Part of a small language model's weights.
Architecture: LayerNorm before each block, learned positions, biases, tied embeddings.
Training: a variant of Adam for these matrices, 15817 steps.
Each number is 128 + 24 x the weight over its row's rms, rounded and kept within 0 to 255. Layers, rows and columns count from 0. The size above them is the row's rms in percent of the matrix's.

# layer 11 MLP down (transposed), 704x256, rms 0.121, rows 257-291, columns 0-63
size [ 97  98 104  94 101  95 100  98 107  91 103  96  98 107 100  99 104 105  97  99  96  98 100 101  96  98 100 101  90 102  90  98 104 103  93]
[[136  62 157 135 119 161 118 105 120 106 114 145 147  92  96 103 122 104 124 135 204 136  91 157 102 172 144 124 137 125 142 115 153 148 150  99 145 124 156 117 115 106 136  99 152  82 119 147 179 151 130  86 104 124  79 170 127 114 115 110 130 157 116  94]
 [122 109 156 130 182 132 108 111 120 131  91  97 105 128 103 120 158 118  91 166  71 115 114 130 125 144 145 154 149 109 142 121 141 131 121 102  98 101 122 131 138 102 117 122 128 120 118 129 117 129 184 154 145 123  74 166 114 153 112 116 106 103 119 149]
 [158 115 109 111  89 127  90 114 158  87 157 156 140 158 116 132 121 148 117 156 139 103 142  88 136 179 134 141 174 103 117 146 152  84 112 145 145 111 125 111 142 138 123 140 140 160  86 134 138 119 108 100 112 123  86 128 108 154 123 161 129 158 111 136]
 [121 128 159 122  65 139 142 140 137 124 132 109  96 113 129 146 121 139 111 125 167 124 145  94 115 107 100 153 162 133 104 109 131 191 130 107 145 126 105  91  80 106 131  48 128 114 169 132 112  85 138 114 137  62 146 132 121 122 148 129 101 135 150 148]
 [159 143 108 122 151 135 190 134 141 143 149  97 129  99 168 156 118 129 132 120 126 118 162 142 120 116 176 145 104  84 130 115 127 144 167 109 150 113 131 139 100 126 155  99  70 129 154 118  85 109 156 111 135 100 161  77 107 140 103 124 147 138 133 127]
 [107 136 118 139 150 121 103  78 130 159 111 165 166 125  86 121 109 120 130 165 127 121 142 156 107 138 156 116 178 157 113 101 150 123 107 155 115 174 135  63 127  68 128 104 115 115 135 172  88 109 162 125 107 157 166 123  93 133  99 126 108 142  94 114]
 [137 135 188 140 135 137 128 168 114 135 100 121 138 103  96 153 141 115 139 150 118 121 116 126 140 165 104 130 135  90 118  91 114 119 131  84 124 143 114 148  80 141 163 104 120 123 142 163 116 130 160  95 157 173 146 136 163 152  73 128 157 107 139 169]
 [127  83 168 172 132  58  99 155 125 143 112 127 129 123  96 121 146 117 102 141 165  99 105 122 125 148 131  93 131 166 185 138 121 136 134  96 112 129 115 147 138 127 147 139 172  97 118 116 110 122 106 106 115 121 166 174 120 107 126 155 157 101 168 154]
 [105 117 124 145 127 148 105 124 134 104  66 113 142 109  97  96 135 113 149 119 122  90 140 123 116 192  72 127 140 128 174 112  93 118 125 125 135 106 146 142 103 148 114 115  93 148 124 135 150 170 129 131 137 107 178 129 127 151 127  84 132 118 167 116]
 [166 144 133  97 255 142 119 141 149 139  96 149 148 200 144 146 115 113 150  94 134 157 115 126 123 125 141 105 109 141 134 131 131 115 106 104 134 187 145 142 144  86  65 125 136 142 101 137 102 126 143 114 134  75 123 127 146 134  86 149 110 125 117 111]
 [177 131 138  88 138  92  93 136 140 178 108  97 167  96 143 107 130 123 110 166 128 119 138 105 106 179 135 120 122 129 124 108 137 170 117 109  81 141 133 104 137 154 147 116 123  89 140 142 133 150  96 134 107 118 124 124 127 124 148 138 115 151 183 141]
 [124  83 140 127 160  45 142 136 113 165 111 131 118 159 141 115  84 123 127 121 103 146 133  72 164 129 158 142 155 162  87 144 103 139  90 102 125 149 114 145 106 132 191 137  97 126 135 107 147 151 134 109 140 176 149 162 135 169 106 128 131  89 101 124]
 [142 154 115  85  43  65 100 116 115  98 117 160 138  84 110 142 149 130 150 124 118 134 154 117 119 165 150 122 137 146 108  93 112 132 134 128 109 129 139 171 142 134 127 151  85 122 107 117 170 155 141 147 117 131 142  96 134 108  94  99 145  94  79  93]
 [180 118 130  87 189 138 170 104 103 137 148 134 162 152 151 139  98 152 115 138 107  96 125 107  99 175 135 125 191 122 129 123 141 150 110 119 145 142 117 151 139 140 122  87 125 110 161 134 130 169 123 128 121 111 134  91 151 129 113 154 121 132 100 131]
 [110 126 103 113 169  98 209 134 121 122 114 152 107 169 123 112 128 143 154 155 153 158 118  93 184 136 106 150 109 127 121 125 164 134 124 111 132  93 144 111 103  87  93  97 131 106 169 135  98 128 175 147 117  68 142 107 124 130  79 134 138 160 120 124]
 [125 174 128  96  45  87 124 136 135 107 158 138 131 111 109 117 107 120 147 152 134  85 104 132 128 157 147 115 124 138 162 117 146 151 131 143 127 152 119 136 135 139 107  87 151 116 118 154  84 124  94 119 120  84 113  51 110  99 146 130 116 156 136 171]
 [140 165  93 139 157 121 123  94 145 155 144  31 136 109 124 157 118 169 120 198 133 153 140 128 115 115 125 154 111 109 121 105 108 152  89 148 148 138 162 112 126 139 144 148 135  83 148 141 145 174 117 154 144 123 147 159  56 126 167 119 105 153  98 138]
 [166 150 117 148  75 161 132 140  99 151 131 106 133 107 141 131 123 138  80 150 116 143 114 126 117 133 135 154 125 133 146  98 125 125 131 135 123 112  80  64 141 102 148 126 128 128 127 104 169 143 159 126 113 128 126 139  99 173 145 110 116 153 113 167]
 [149 139 150 122 121 107 140 142  99 130 136 143 154 113 108 168 103 130 128 103 101 106 148  99 140 112 130 142 141  77 128 120  66 195 115 145 154 101 179 133 129 123 143 106 114 108 163 125 170 142 150 144  99 151 115  94 150 148 117 114 164 108 120 148]
 [155 110 134 130 109 172 112 111 111 124 153 109 137 126 138 168 131 113 139 118 125 137 138 125  78 134 117 133 160 145 148 111 112 152 105 123 148 132 147  87  97 128 139 181 118 135 136 139 146 142 121 144 117 150 103 147 155 123 131 137 119 152 121 168]
 [164 115 133  99  65 110 105  95 142 105 132 100 127 105  97 119 117 123 103 161 105 129 150 141 105 134 109 135 123 130 159 190 137 133 101 147  74 128 133 147 206 171 101 253 122 155 135 121 115  99 136 149 117 113 100  94 157 145 186 143 119 143 147 135]
 [102 156 142 143 150 110 160 119  94 119 132 133 151  97 129 110 122 123 128 128 125 125 147 162 128 124 151 128 142 117 105 157  96 119 140 129 142 110 151 104 115 124 124 138 114 154  77 142 119 135 172  93 128 145 120 162 137 180 116 116 159 167 114  79]
 [134 152 117 137  88 179 142  83 146 124 121  77 147 133 169 115 131 118  92 123 139 154 149 134 151 189 114  85 147 148 117 118 173  79 141 198 122 101 133 132 166 137  85  94 154 127 172 122 144 144 123 135 111 177 123 127  87 157  75 121  93  85 145 142]
 [166  96 133 100  91 137 150 130 113 158 169  89 144 148 143  69 103 116 121 141 157 111 107 151 131 113  98 160 107 116 142 174 130 122 163 110 125 119 115 137 151 145 116 139 137 124 127 103  85 101 142 107 194 129 132 117 132 102 139 118 155  90 136 131]
 [139 128 122 122 129 173 114 124 140 133 128  78 105 142 118 115 135 121 102 110  83 139  96 145 135 135 151 122  80 182 145 135 114 103 128 151 146 105 115 143 115  97 108 143 119 169 114 133 136 123 124 103  70 130 134 135 110 178 134 121 110 170 163 128]
 [132 110 117 125 150 149  82  92  99 133 142  76 116 117  94 136 153 158 139 141 120 178 155 105 162 132  75 111 142 109 125 143 118 144 115 150  72 106 106 144 142 171 129 162 104 141  95 143 138  96 126 104 117 123 172 147 165 161 108  82  86 141  96 144]
 [120  97 160  92  69 137 137 141 143 121 198  89 125 135 114  90 112 132 167 155 144 132 124  94 209 139 151 134  89 134 109  83 155  93 188 114 140 153 105 138 156 134 133 143 117 160 118 120 141 181 139 130 134 165 146 153 130  92 119  97  88 185 137 108]
 [124 130 114  87  86 112 136 152 133 130 126 150  93 143 122 133 147 136 164 140 117 109 167 175 188  98 129 132 128 109 121 114 160 131 150 130 111 100 140 121  51  99 132 155 167 169 135 102 129 125 130 125 126 105 125 152 122 111 174 123 134 119 153 137]
 [126 127 171 126 219 123 129 106  97 144 133 129 155 171 107 128 115 150 100 169 141 153 106 100 134  83 145 110  99 149 135 148 102 140 181 138 119 152 112 126 122  85 145  99 113 171 148 172 112 112 125 106 120 136 171 148  87 133 107 124 165 141 109  86]
 [118 114 132 109 104 106 162 145 116 126 195 132 116  91  79 164 157 129  98 137 131 156 146 112 126 140 121 170 113 108 109 110 100 128 202 119  65 122 123 135 137 152 102 146 107 178 132 119 115 113 163 109 122 111  84 148 130 153 115 172 131 129 119 120]
 [162 126 141 129 132 123 145 169 140 123 123 124 136 108 121 169 125 106 130 121 124 124 126 146 120 151  92 166  92 120 116 116 128  93 133 107 135 123 109  82 112 112 169 150 158 141 143 139 142  92 133 161 147 146 144 120 127  90 142 139 117 101 102 103]
 [128  84 151 125 141 132 135 101 177 122 118 137 156 131 119 116 168 155 108 130 109 163 166 188  92 126 111 153 146  91 147  99 126 134 132 123 148  90 167  92 166 156 113 165 117 174 182 106 156 127 116 151  86 135 114 155 124 134 113 111 120  99  99 124]
 [131 119 144 129 226  80 131 144 123 123 114 132 145 130 122 139 123 141 121 136 131  81 121 131 108 104 164 122 141 158 144 131  80  82 108 149 116  83 130 154 157 140 117 172  93 105 139 145 142 127 120 148  69 149 135 153 128 124 112 105 120 123 119 125]
 [143 121 142 137 140 110 141 141  97 140 107 148 153 159 137 124 133  96 149  89  99 153 114 151 130 148 119 129 107 138 128 120  99 118 153 140 143 121 111 139 155 143 153 218 151 145 114 142 152 104 104 123 110 145 177 155 138 117 118  82 141 114  78 122]
 [133 112 123 109 123 132 114 120  86  95 110 142 182 113 110 123 132 169  98 170 143 156 143 122 150 167 130 101 110 114 150 125  81 133 121 118  87 108 107 140 127 118 148  97 110 124  91 155 143 124 125 143  95 110 125 123 105  74 159 112 177 131 155 112]]
# layer 11 MLP gate, 704x256, rms 0.123, rows 258-292, columns 0-63
size [ 95 105  90 101  96 103 100  98  93 103 100 101 102 103 100 100 100  99 101 100 102 103 101  99 102 101 100  92 102  91 101 102  99  92  89]
[[111 185 163  94 115 111 136 122 101 166 159 135  96  89 114 141 130  78 124 108 138 120 111 132 133 142 151 135 158 126 163 125 105 140  77 135 125 132 143 120  86 120 146 101 101 119 104 107 157 113 123 127 124 163 132 117 134 151 163 111 143 128 192 151]
 [136 140 114 151  97 118 111 148 112 133 140 139 157 131  77 117 168 112 180 132 165 108 133 108 139 152 156 121 144 113 149  91 137 118 104 133 141 143 100 144 119 143 119 143 140  82 104 173  59  77 125 108  98 157 163 132  77 100 122 129  90 130 102 119]
 [120 143 106 140  88 102  89 120 118 151 114 118 167 158  94 129 132 123 145 145 108 137  94 147 148 147 156 112 137 120 123 104 123 108 125 169  68 144 102 157 145 137 139 125 155 138 120 115 146 131 125 137 123 149 132 142 145 145  86 106 187 126 149  84]
 [110 146 121 108 101 115 142 161 118 149 169 100 157  98 133 108 103 118 132 137 143 153 111 121 143 145 122 113 160 126 123 160 156 128 129 122 139 136  99  95 129 138 169 115  92 100 123 113 120 132 124 156 145 144  92 154 113 180 166 132 120 111 132 146]
 [148 145 117 136 131 131 149 129 110  92 131  77 122 150 122 144 134 115 113 100 118  70 115 129 137 168 169 130 132 132 104 117 134 136 154 147  88 137 124 122 165 122 165 123 102 132 107 135 150  90 127 101 102 168 102 153 122 162 121 154 163 143 134 109]
 [ 67 135 115  85 101 115 140 104 181 125 141  95 126 104 155 124 125 149 149 143 154 130 155  81 105 140 153 127 116 142 139 170 124 171 157 115 106 103 148 130 150 126 136 142  77 157 140 102 140  99 129 123 124 155 109 116 133 130 150 132 112 118 144 180]
 [ 69 146 176 174 117 143 122 119 146 139 113 159  89 130 117 147 116 157 107 127 160  78 150 144 124 125 116 108 110 106 174 141 110 163 116 168 118 143  98 112 159 129 127 127 112 128 138 143  99  63 100 178 114 129 167 146 100 110 134 142  95 135 117 114]
 [120 138 104 155 108 150 176 141 136 135 116 112 173 119 133 136 145 106 126 151  99 102 152  98 149 137  95  96 111  90 136 146 123 114 115 111 102 139 103 136 124 115  89 128 131 123 166  95  86 125 147 126 150 144 134 140 158 178 105  74 162 145  99 156]
 [134 113 115 139 139 111 118 145 152 135  85 139 123 160 124 138 149 136 149 115 136 123 131 138 107 116 103 120  98 106 153 134 109 128 155 153 123 149  93  85 163 142  91 171 146  93 139 142 122 140 145 134 116 137 143 126 115 141 165 180 110 146 160 162]
 [127 133 115 136 116 141  99 135 166 172 141 135 150  79 145 150 132 150 136 109 131  78 111 147 122 148 121 114 143 136 148  97  53 123 107 156 155 158 150 166 110  92 175 110  97  89 101 100 140 125 160  71 135  91 144 135 139 181 126 115 159 123 150 176]
 [107 169 129 112 113  98 125 152 145 151 141 141 105 125 106  97 132 141  76 140 109 100 107 129 144  97 123 142 131 150 135 133 108 150 134 122 130 121 145 106 148 132 127 140 117 148 110 114 184 105 150  70 106 155 104 144 169 143 122 129 149 128 121 118]
 [166 213 143 144 117 121 136 117 126 128 128 134 164 112 140 138 148 110 117 124  87  92 144 109 112 164 157 146 147 142 117 130  99 169 107 136 145 169 104 169 139 116 162 147 128 144 125 144 112 178  95  88  80 116 128 131  95 119 129 128 134 118  94 119]
 [119 113 166 106 119 133 147  88 140 111 134 115 114 134 103 126 117 168 139 146  96 109 130 127 118 143 112 130 132 124 166 107  89 153 143 121 138 153 152 135 154 192 118  77 123 137 147 132 139 148 147 127 104 109 119 143 139  98  98  92 146 131 181 154]
 [113  75 102  92  96 133 137 106 125 154  74 117 124 112 119 131 152 143 137 137 137 125 135 122 170 121 120  89 176 146 145  97 133 151 142 114 159 165 114 106  85 118 100 132 134 120 132 147 130  98 120 135 137 116 137 151 169 144 152 105 145 185 134 126]
 [135 137  95 148 158 148 103 112  82  97 138 132  99 136 124 165 143 132 124  97 145 143 150 135 155 114 112 123 114 148 103 118 144 155 135 115 130 143 159 120 158 134  98 132  90 132 125 132 141 106  96 117 123 204  92 207 115 135  99 154 121 111 103 129]
 [156 134 119 143 117 126 132 132 104 154 100 108 102 154 159 131 133  87 148 147  90 133 120 108 164 124 103 138  93  97 124 114  83 141 124 121 116 161 100 111 151 150  93  96 100 128 141 160 143 164 149 136 110 125  89 130 100 125 152  93 163  90 160 145]
 [134 124 105 116  96 132 102 143 123 110 117 125 130 117 134 127 133 141 101 170 146 129 143 106 154  91 143 128 132 131 135 144 158  98 105 145 125 122 103  88 107 130 117 141 129 124 135 181 128 127 130 135  85 121 110 114 140 142  55 106 201  97 121 141]
 [152 108 150 141 106 166 106 110 138 161 115 138  94 124 160 141  84  85 131 121 156  95 145 141 112 180 119 130 149 134  97 166 145 157 116 182 149 146 124 157 148 135 134  98 132 128 118 110  88  69 109 140 160 147 141 133 144 132 144 143  71 114 137  86]
 [129  89 125 117  86 128  96 144 118 123 133 151 144 121 164  92 132 129  99  87 146 100 162 115 101 134 120 126 167 128 138 110 159 164 107 128 130 128 132 105 178 112 127 141 127 153 128 193  96  80 118 129  81 138 140 100 130 138 105 142 161 162 130 131]
 [104  87 135  53 100 103 145 114 148  81 113 109 135 128 103 123 134 129 112 116 121 100 120 129  84 140 119  70 144 180 110 132  95 105 134  86 136 153 122 136 132 132 128 145  95 134 144 151 148 120 148 130 136  91 123 129 107 137 139 100 160 120 164 160]
 [140 133 107 119 120 122 103 115 160 132 138 119 114 124 136 112 146 105 147  83 140 125 119  75 141 107  90 139 131 176 111 143 129 153 151 152  84 145 152  97 121 108 131 107 116 111 120 149 136 142 133 161 107  77 144  91 128 136 109 116 129 108 166 156]
 [114 149 144 161 105 115 133 168 111 135 115 145  75 124 174 133 148 119 178  98 168 119 144 148 132 105  75 119 165  96 120 190 107 113 113  97 140 152 160  99 123 148  97 112 125  97 157 110  91 105 123 152 111  92 126 132 158 127 131 111 157 112 122 150]
 [121  84 145 118 105  90 101 117 128 127 102  99 125 111 165  68 132 111  97 110 138 156 104 122 105 133 157 152  98 126 126 163 133 151  86 127 127 114 152 122 126 152 127 130 145 129 114 129 115 138 147 160 118  83 129 110 125  99 131 107  99 102 157 137]
 [102 151  96  55  98  82 116 147 141 127 161 103 141 115 123  96 130 105 111 156  89 137  93  96 150 129 136 125 137 149 142 155 111 124 103 114 102 141 117 130  87 105 133 105 147 145 126 141 127 126 144 119 132 154 111 139 139 128  81 139 110 117 153 147]
 [115 143 140 175 127 148 116 124 102 131 117 132 154 128 123 145 141 146 168 172 121 102 160 114 144 167 103 122 124 135 143  96 107 130 129  87 107  96  74 127 116 123 123 141 100 116 131 143 118  36 126 108 150 120 119 119 166 178 135 118 129 125 141 144]
 [141  95 157 111  78 128 151 112 141 171 140 106  69 107 132 140 142  92 121 115 120 112  89 132 132 133 115 119 120 122 107 110 138 105 151 166 116 123  83 112 137 107 134 144 125 127 115 139 135 178 134 101 125 140 109 112 130 178 136  77 114 147 141 132]
 [113 155 153 137 137  97  91 139 103 123 136  79 138 114 123 135 124 107 106 132 143 103 159  93  66 114 120 137 113 144 121 161 101  97 105 125 128 104  75  97 191 141 105 107 101 108 157 140 111 148  86 125 118 127 150 116 136 138 118 147 116  95 140 141]
 [ 81 115 140 107 113 175 125  85 128 132 105 142 152 139 152 114  99 137  75 122 171 140 169 144 165 119 132  88 120 146 132  96 154 119 123 117 120 136 121 158 131 120 137 120 114 159 154 126 119 111 120 159 133 137 164 129 105 141  89 143 140 153  97 117]
 [114 124  89 141 117 111 116  94 100  88 122  96 124 140 119  87 107 121 103 147 136 101 164 168 144 152 154 160 104 142 135 158 167 162 144 111 108 105  95 140 157  92 174 125 130 171 141 102 119  77 115 125 125 114 106 144 137 120 114 128 154  82 175 135]
 [100 127 148 111 128 129 120 124 116 105 167 172 122 137 113 113  98 155  62 116 160 107 129  91 111 190 122 116 116 152 126 117  83 103 136 132 107 121 141 116 162 146 152 140 132  93 134 104 146 138 127 121 157  94  91 107 126 133 145 118 123 141 129 131]
 [134 152  91 110 117 141 142 131  56 100  87 128 122 144  97  98 118 136 151  70 134 134  88 112 140 108 119  89 160 139 120 136  96 157 105 145 141 150 130 152 145 129 146 133 126 124  83 149 149  92 105 110  95 143 133 157 129 155 105 116 125 129 137 136]
 [174 120 108 101 128 111 122 153 131 150 137 108 125 141 130 164 124 106 124 123 119  73 133 137 141 147 101 112 116 128 145 124 122 133 159 132 106 190 148 141 142 143 100  70 129 136 143 170  71 101  95  98 111 137 167 164 136 151 145 130 102 126 154 137]
 [128  91 107 102 110 175 118 136 156 119 147 116 107  90 129 110 136 113 112 157 187 148 124  93 134 160 132 149 143  99 128 127 137 119 139 139 107 112 103 126 122 123 133 130  86  91 158 184 129 160 150 128 112  97 132  80 119 129 126 151 124 166 148 132]
 [102 107 100 114 140 117 112 146 143 107 131 144 136 153 128 125 119 120 130 139 149 119 108 138 155  93 106 111 165 103 124 167 102 124 161 121 139 121 123 145 148 137  87 140 169 103 146 104  93 118 134 104  98 167 102 150 130 142 103 115  86  91 120 160]
 [154 148 130 123 131 163 121 133  86 130 126 138 121 136 129 150 105 128 160 108 178 130 131 142 102 118  75  94 162 163  82 117 126 127 120 130 126 145 125 163  91 106 111 151 120 150 115  86 101  79 126 140 164 131 128 154  86 139 141 130 169 157 128 138]]
# layer 11 MLP up, 704x256, rms 0.125, rows 258-292, columns 0-63
size [ 99 107  88 101  95 100  98 107  91 103  97  98 106  98  97 105 105  99 101  96 100 102 101  95  98 101  96  87 104  90  96 105  98  91  90]
[[143 143 142 123 118 107 113 130 145  79 133 163 116 184 103  97 151 127 107 106 199  94 138  89 146 132 106 133 120 117 106 132 132 126 173 102 147 114 134 135 143 158 149 167 136  96 142 148 105 152 162 124 147 131  86 139 143  66 157 103 147  91 119 123]
 [122 129 108 145 117 112 139  91 127 157 167 166 151 120 169 141 122 143 124 105 146 159 141 122 120 129 124 111 125 148 124 143 135 139 164 115 149 163 130 161 120 165 156 137 148  98 104 129 165 159 106  89 150 177 118 138  95 126 176 102 169 110 115 101]
 [174 127 145 148 126 115 121 150 107 115 129 130 157 117  89  86 124 166 129 140  98 148  86 157 131 126 115 125 124 138 124 133 167 111 111 133  90 136 137  95 117 121  99 171 171 124  90 160 124 149 104 138 121 132 133 192 111 103 117 163  93 146 131 127]
 [145 117 130 181 121 140 173 131 160  77 121 106 133 127 130 161 118 154 117 126 146  92 121 132 141 160  96 125 122  73 156 126 136 151 118 129 125 140 105 137  97 137 129 123 129 146 144 108 127  90 118  99 109 113 122  99 108 141 129  82 124 189 102  87]
 [192 115 143  86 124 118 137 168 103 152 109 134  98 141 153 121 142 165 162 168 111 161 109 132 107 101 137 127 110 105 139 128 103 147 144 112 121 114 110 155 104 155 164 125 133 149  97 112 133 140 130 163 102 142 108 130 116 145 163 121 135 140 132 144]
 [176 141 154 141 135 125 116 132 156 138  88 126 126 132 170 122 119 110 175 127 177 165 155  85 126 116 116 159  77 119 117 108  99 127 113 111 146  93 139 148 121 100 140 129 169 112 135 158 128 124 116 137 116 121 129  95 135 128 152 161 158 117 150 147]
 [124 141 143 123 118 149 123 147 143 188 146 117 153 227 118 161 116 137 138 161 158 105 115 177  94 116 116 117 128 152 132 120 152 135  99 119 107 130 112 121 144 142 121 131  97 103 159 133 131 119 134 145 137 121 134 137 131 107 133 113  87 112 157 164]
 [ 79 121 149 131 129 150 143 114 105 157 126 104 136 153 155 110 112 120 155 140  99  98 126 141 112 133 149 155 148 128 102 112  64 121 138  91 144 145 162 156 150 121 114 143  93 183 131 118 131 126 121 169 156 118 118 177 142 105 136 158 131 117 121 126]
 [155 107 161 151 136 101  90 130 126 117 154  98 120 100 109 115 108 126 103 112 120 100 108 138 134  83 130 156 192 138 140 151 116 124 103  87 118  96 127  87  94 149 161 120 140 112 142 106 126 126  92 163 133 159 134 119 134 117 102 131 123 126 133 164]
 [134  95 157  86 134  81 118  99 176  93 108 162 110 168  70 158 155  90 132  89  97 168 119 150 146 114 115 103 133 121 131 122 123 130 164 164 166 136 112 125 113 115 116 126 158 147 130 142 147 133 125 140 131  96  78 139 113 123  93  98 106 105 121 158]
 [143 121 134  98 107 117 118  98 156 101  97 102  97 125 110 157  97 120 118 126 142 135 171 144 129 140 128 146 134 150 120 134 138 133 171 120 143 101 168  99 146  87 127 140 147  98 106 166 117 110 101 153 145 145 132 135 140  97 113 110 100 151 122 123]
 [162 136 137 150  96 123 138 156 101 186 134 146 158 152 161 116 139 166 153 105 141 105  99 142 144 157 106 103 158 101 151 150 127 102  98 129 138 142 190 113 150 110 129 153 114  79 179 127 146 133 141  90 119  87 123 114 119 170 125  90 136 156 139 129]
 [173 104 112 142 120 116 163 191 130 118 121 163 163 161 132 152 102 115 169 137  98 135 165 107  95 115  96 141 136 186 130 131 141 149 129 123 151 116 101 153 147 123 157 131 114 129 157 136 140 108 131 109 145 127 125 119 140 159 171 148 107 128 160 138]
 [161 102 132 179 157 108  91 160 118 105 134 151 111 127 107  96 126 149 146  89 126 108  89 145 110 110 169  96 147 103 116 113 138 163 121 113  96 143 114 144 110 128 149 117 116  88  96 153 144 141 104 133 148 186 133 154 139 135 144 124 120 130 138 150]
 [135 131 156 107 132 125 157 100 175 160 163  75 127 127 112 123  97 120 156 137 145 149 141 117 116 139 121 120 154 137 153  81 119  83 133  99 107 126  90 161  96 108 128 115 132 116 137 105 138 155 152 163 141 108 134  93 148 119 138 110 123 108 159 113]
 [113 136  87 130 124 152 141  84 107  72 144 131 166 101 100 132  87  89 143 137 116 115 179 152 111 144 142 150 178 107 150 178 130 124 170 187 101 127 101 113  97 162 114 166 134 136 130 160 116 135  80 149 134 144 169 187 146 111 144 125 127 137 141 172]
 [ 97 134 181 139 139 141 115 144 147 168 111 142  81 157 183 132 143 156 128 152 121 115 148 130 124 153 129  94 149 127 151  79 107 128  79 114 117 196 103 156 125 122  98  96 119 120 117  95 128 103 101 123 130 100  86 140 119 139 114  99 150 106 105 134]
 [124  88 152 145 103 117  87 130 150 108 134  79 163 128 135 140  89 138 128  99 141 151 155 141 170 122 111 133 138 128 110 107 136 111 180 167  84 158  82 147  95  87 152 147 139 133 128 136 182 148 104 150 131 147 140 132 105 142 118  95  99 151  98 168]
 [117 134 108 117 110 123 155 166 170 138 158 120 146 160 139  99 141 144 148 143 116 121 156 120 117 118 129 119  98 101 152  99 124 122 115 121 154 135 129 129 108 104 164 146 142 105 112 158 105 117 118 158  77 158 115 148 125 153  89 195 140 106 141  87]
 [172 103 101 107 142  81 131 123 164 133 133 141 149 145 168  98 156 120 138 147 165 148  99 152  96 136 111 126 111 135  86 117 132 123 126 119 144 113 136 162 130  97  95 130 139 139 110 152 101 131 158 101 122 131 152  96 161 154 144 129 147 126 103 134]
 [144 153 105 144 147 130 137 120 154 148 123 127 149 146 133 120 143  89 150 101 108 100 125 146 127 112 136 121 116 115 100 166 138 107 134 100  99 114 135 140  61 129 163 116 131  98 150 131 157 127 120 152 151 127  90 101  95 136 167  91 142  84 144 119]
 [ 73 118 103 134 123 136 140 137 113 169 123 135 134 141 122 127 124 126 156 133 113 115 131 164 149 138 118 144 136 184  99  96 113 145 196 160  90  78 153 134 140  88 115 130 143 117 112 106 162  68 175 148  99 121 100 126 125 113 160 144 126  97 159 123]
 [142 134 165 113 109 105 134 104 104 123 133 145 150 100 112 113 145 104 133 119 125  83 131 155 134  97  81 143 178 113 125 115 152 123 116 117 114 131 140 140 112 151 168 130 125 123 166  94 131 112 103 142 143 123 121 136 123 123 135 116 116 124 130 157]
 [ 97 107 139 110 136  85 111 132 123 136 142 137 133 114 124 114 104 146 139 111 136  88 108  74 121 114 175 108  85 112 127 119 125 144 179 128 117 118 125 137 146 138 135 164  83  78 168 100 184 171 151  91 123 123 130 128 167 121 147 101 138 104 167 192]
 [137 114 115 117 133 128 115 157 107 129 135 142 133 145 149 162 157 155 169 101 102 141 153 127 138 105 112 129 123  85 116 107 167 139 148 128 184 133 122 133 123 106 158 137 114  82 144 152 115 132 131 126 107 121 133 146 180  90 143 140 125 116 162 114]
 [116 120 139 146 127 130  98 165 104 107 117 126 112 120 149 115 144 126 133 116 110 118 115 122 118 118  95 108 109  91 160 120 150 131 122 148 150 123  65 130  96  90  93 104 145 101 149 136 122 121  93 186 116 124 141 114  92 157 138 158 116 141 131 126]
 [ 95 136 152 143 113 128 153 112 129 114 176 159 145 102 132 153 116 108  84 129 126 137 111  69 155 112 133  91 119 131 104  87 124 137 136 159 129 142 138 167 164 151 158  76 107 132 102 140 110 120 126 145  74 136 121 114 109 159  89 138 126 111 118 128]
 [107  90 120 126 125 108 142  90 117 141 155 111 127  84 145 128  79 101 128 184 131 113 111 119 147  98 125 125 122 136 135 130  97 133 113 127 147 121 135 125 140 150 104 129 113 164 139  99  87 121 152 128 132 163 144 124 130 116 130 117 151  98 118 127]
 [152 125 105 166 131 144  55 109 143 144 135 166 146 149 168 102 103 149 141  94 113  93 138 110 113 107 140 111 148  87 131 153 125 103 153 103 172 146 152 161 129 110 115 142 145 145 148 118 109 126 140 130 135 140 143 126 143 103 146 111 145 132 116 125]
 [122 114 133 154 132 117 136 127 119  73 132 119 112 138 117 121 126 108 143 104 159 134 135 134 135 105 141 115 165 141 134 181 139 164 116  80 103 133 108 131 113 126 116 122 135 108 122 118 135 114 133  90 108 110 110 165 134 159 141 114 141 175  97 115]
 [137 157 133 171 127 166 124 137  75 115 104 157 124 105  99 115 112  76 145 123 139 162 121 137 110 126 126 107 138 167 123 134 164 133 112 135  95 103 114 159 136  69 154 135 110  99 133 153 115 136 137  98 123 135 189  88 105 157 126 117 106 122 133 141]
 [138  94 133 134 146  76  59 123 168  80  69 134  81 138 106 145 151 115 130 176 125  90 124 112 112  91 113 127 118  91 150 107 116 108 134 122 135 110 118 135 169  89 169 123 129 103 147 134 106 130 112 166 166 128 128  98 164  89 142 131 136  93 114 134]
 [140 124 101 103 149  92 133 153 160  92 117 122 132 123  83 130 149 128  79 117 116 118 113 118 108  79 116 135 149 127 128 104 134 125 120 115 100 155 134 135 132 150 124  18 135 155 147 156 116 137 150 179 160 126 103 115 114 147 108 169 130 108 181 165]
 [155 115 101 103 128 145 130 153 150 132  65 136 140 163  66 142 166  83 130 119 118 108 163 130 136 158 121 100 117  90 143  85 106 138 124 192 160 153 125  90 131  94 122 115 168 114 131 106 100  91 111 142 127  89 122 143 131 131 133 143 133 145 128 124]
 [ 89 132 122 122 123  85 140 127 119  85 156 164 119 116 105 123 104  83 153 142 130 157 129 127 125 103 107 108 118 105 134 120 143 105  79 164 138 137 127 129 150 114 124 131 157 130  69  99 110 117 139 110 122 140 135 106 131 116 145 127 104 138 103 116]]